From a checkpoint of a small transformer trained on Wikipedia: 5 heads of 64 (1 for keys and values).
Each number is 200 + 30 x the weight over the matrix's rms, rounded and kept within 0 to 999. Layers, rows and columns count from 0.

# layer 2 MLP up, 1920x320, rms 0.138, rows 258-274, columns 240-319
188,159,166,215,203,187,135,224,184,195,213,178,202,226,185,211,196,239,176,210,157,180,155,171,218,190,197,195,197,170,198,232,193,208,188,140,162,202,195,190,199,195,208,259,206,199,247,270,169,276,153,229,172,223,214,242,182,181,234,220,195,233,219,200,192,156,182,164,219,173,169,199,203,176,237,196,228,216,198,248
162,181,177,219,213,196,213,173,218,219,176,223,222,224,170,232,188,234,217,176,193,254,204,185,205,226,138,157,188,237,225,208,204,157,196,183,230,202,188,181,150,150,197,185,218,162,233,176,211,223,231,244,193,216,241,191,274,202,213,213,202,221,220,207,198,188,140,182,167,171,212,167,236,212,236,193,234,167,193,154
135,234,175,255,184,188,197,244,187,220,192,209,192,226,183,133,230,191,203,229,111,197,211,195,228,208,227,198,201,238,257,228,123,223,194,150,226,228,156,146,210,235,280,202,188,214,197,253,253,178,212,188,240,174,203,197,265,222,215,212,226,215,211,238,181,209,164,194,195,242,165,249,159,193,234,231,210,180,232,233
210,191,172,193,119,195,194,224,135,236,238,207,198,199,240,205,128,218,240,229,227,264,168,141,205,298,196,280,152,181,181,199,162,199,201,235,158,175,244,181,223,207,213,220,191,169,205,192,195,200,192,207,180,132,189,214,214,189,283,172,226,189,185,226,150,222,225,188,216,216,171,166,180,240,231,189,173,217,209,222
205,211,191,165,208,179,191,212,208,212,210,180,132,197,215,260,210,206,198,265,193,223,166,188,161,194,236,216,219,284,238,183,180,182,194,184,214,182,186,173,215,166,169,199,188,220,209,241,198,234,189,165,185,198,185,199,158,184,193,194,193,134,205,199,215,156,158,163,246,186,191,207,218,227,207,204,165,176,163,196
206,163,246,203,216,233,219,169,226,188,170,198,187,195,198,232,199,270,231,194,177,178,217,271,208,216,191,196,198,228,248,216,180,201,159,139,139,191,141,216,192,193,250,182,221,230,205,198,207,129,277,234,190,192,196,164,226,194,243,148,259,231,225,228,189,235,199,242,163,218,189,205,186,130,223,184,166,172,232,266
210,196,183,178,186,184,204,187,204,242,226,212,238,205,159,167,232,136,215,189,167,133,186,170,199,238,230,184,193,153,162,249,190,221,254,250,187,227,211,207,212,291,216,185,215,243,198,208,178,172,253,180,214,214,175,189,209,191,239,133,195,177,214,185,189,173,172,230,241,203,186,192,163,209,226,212,215,215,181,244
145,221,197,190,177,216,243,218,242,200,250,211,150,176,192,186,184,213,225,233,183,195,205,156,126,202,209,169,258,247,240,253,151,253,199,221,200,212,216,235,207,185,220,109,191,221,184,182,166,193,215,178,150,182,203,233,231,218,267,140,239,192,186,151,218,165,209,180,289,181,208,213,217,171,209,230,178,209,188,210
185,187,203,192,236,271,220,171,180,199,204,174,169,250,183,163,198,194,203,182,175,158,186,176,188,188,141,172,196,228,179,246,173,188,199,210,201,188,170,242,251,189,210,217,222,228,155,153,267,167,188,204,209,204,219,179,103,221,177,230,154,179,241,218,199,190,201,208,151,201,166,185,221,169,162,212,211,224,159,215
181,180,251,181,192,193,187,220,219,212,191,162,197,152,227,208,186,224,135,237,222,238,173,156,219,218,229,159,219,234,154,207,206,216,258,173,199,189,209,200,211,173,235,169,155,226,169,208,201,192,199,204,198,166,212,237,220,176,210,194,223,282,230,253,173,160,249,184,174,265,190,198,170,210,186,131,228,155,219,184
240,204,251,225,205,214,175,216,179,230,185,227,216,141,161,196,200,164,175,158,184,193,168,212,120,213,255,257,254,277,199,147,186,223,188,191,204,217,195,163,224,175,219,189,194,198,190,241,183,236,246,230,215,176,162,186,201,215,216,294,228,209,196,239,205,146,191,237,240,115,203,239,217,172,209,147,232,159,211,207
181,215,208,212,205,159,232,149,171,168,221,187,213,171,173,209,224,200,200,151,233,228,183,204,170,223,183,201,204,206,185,238,193,249,165,192,231,245,222,226,201,186,247,201,242,223,173,201,208,240,209,200,214,214,153,240,282,195,186,210,255,206,185,208,156,186,213,142,230,214,189,180,199,228,250,188,220,155,194,156
246,204,204,192,211,148,202,206,158,185,188,229,204,239,225,207,173,180,238,194,187,214,222,128,174,176,200,170,227,157,171,165,162,233,169,212,233,178,182,197,222,205,182,201,165,170,158,228,187,202,198,186,258,212,175,209,244,154,213,252,220,162,178,227,203,201,198,208,193,144,206,226,227,182,179,236,209,204,200,247
213,172,206,228,188,178,222,177,197,184,248,209,191,189,240,217,210,234,207,146,269,173,204,195,149,230,209,207,232,183,199,169,200,240,195,219,216,166,251,158,125,239,154,225,200,200,241,231,191,170,191,217,210,200,198,182,265,205,183,195,162,214,235,183,181,242,128,155,153,198,253,206,183,194,205,201,110,219,245,207
245,189,170,208,203,154,208,174,191,173,200,206,173,144,186,185,199,212,154,163,181,227,185,148,174,191,232,171,230,237,164,252,236,203,183,188,171,220,186,196,198,157,276,179,240,229,200,214,184,200,220,207,208,213,296,168,199,199,180,204,192,174,227,254,244,187,222,202,223,253,223,153,189,255,175,183,187,147,215,241
162,212,243,233,164,185,210,242,189,202,217,176,184,194,153,254,236,177,210,182,209,246,266,221,158,152,238,195,225,189,209,182,251,185,205,173,189,208,186,201,230,133,173,188,206,234,176,251,188,185,174,215,240,172,240,128,242,226,196,215,142,161,225,195,247,221,240,169,180,264,184,206,224,187,191,181,170,241,186,214
192,219,229,189,206,141,206,216,225,239,221,229,236,207,134,219,204,181,234,182,175,143,179,194,271,217,185,202,276,236,219,247,163,196,210,220,194,171,172,255,176,175,185,240,165,203,169,182,196,219,224,230,163,179,165,220,230,235,209,236,206,147,198,195,197,195,215,214,202,185,226,162,197,226,183,171,183,175,181,174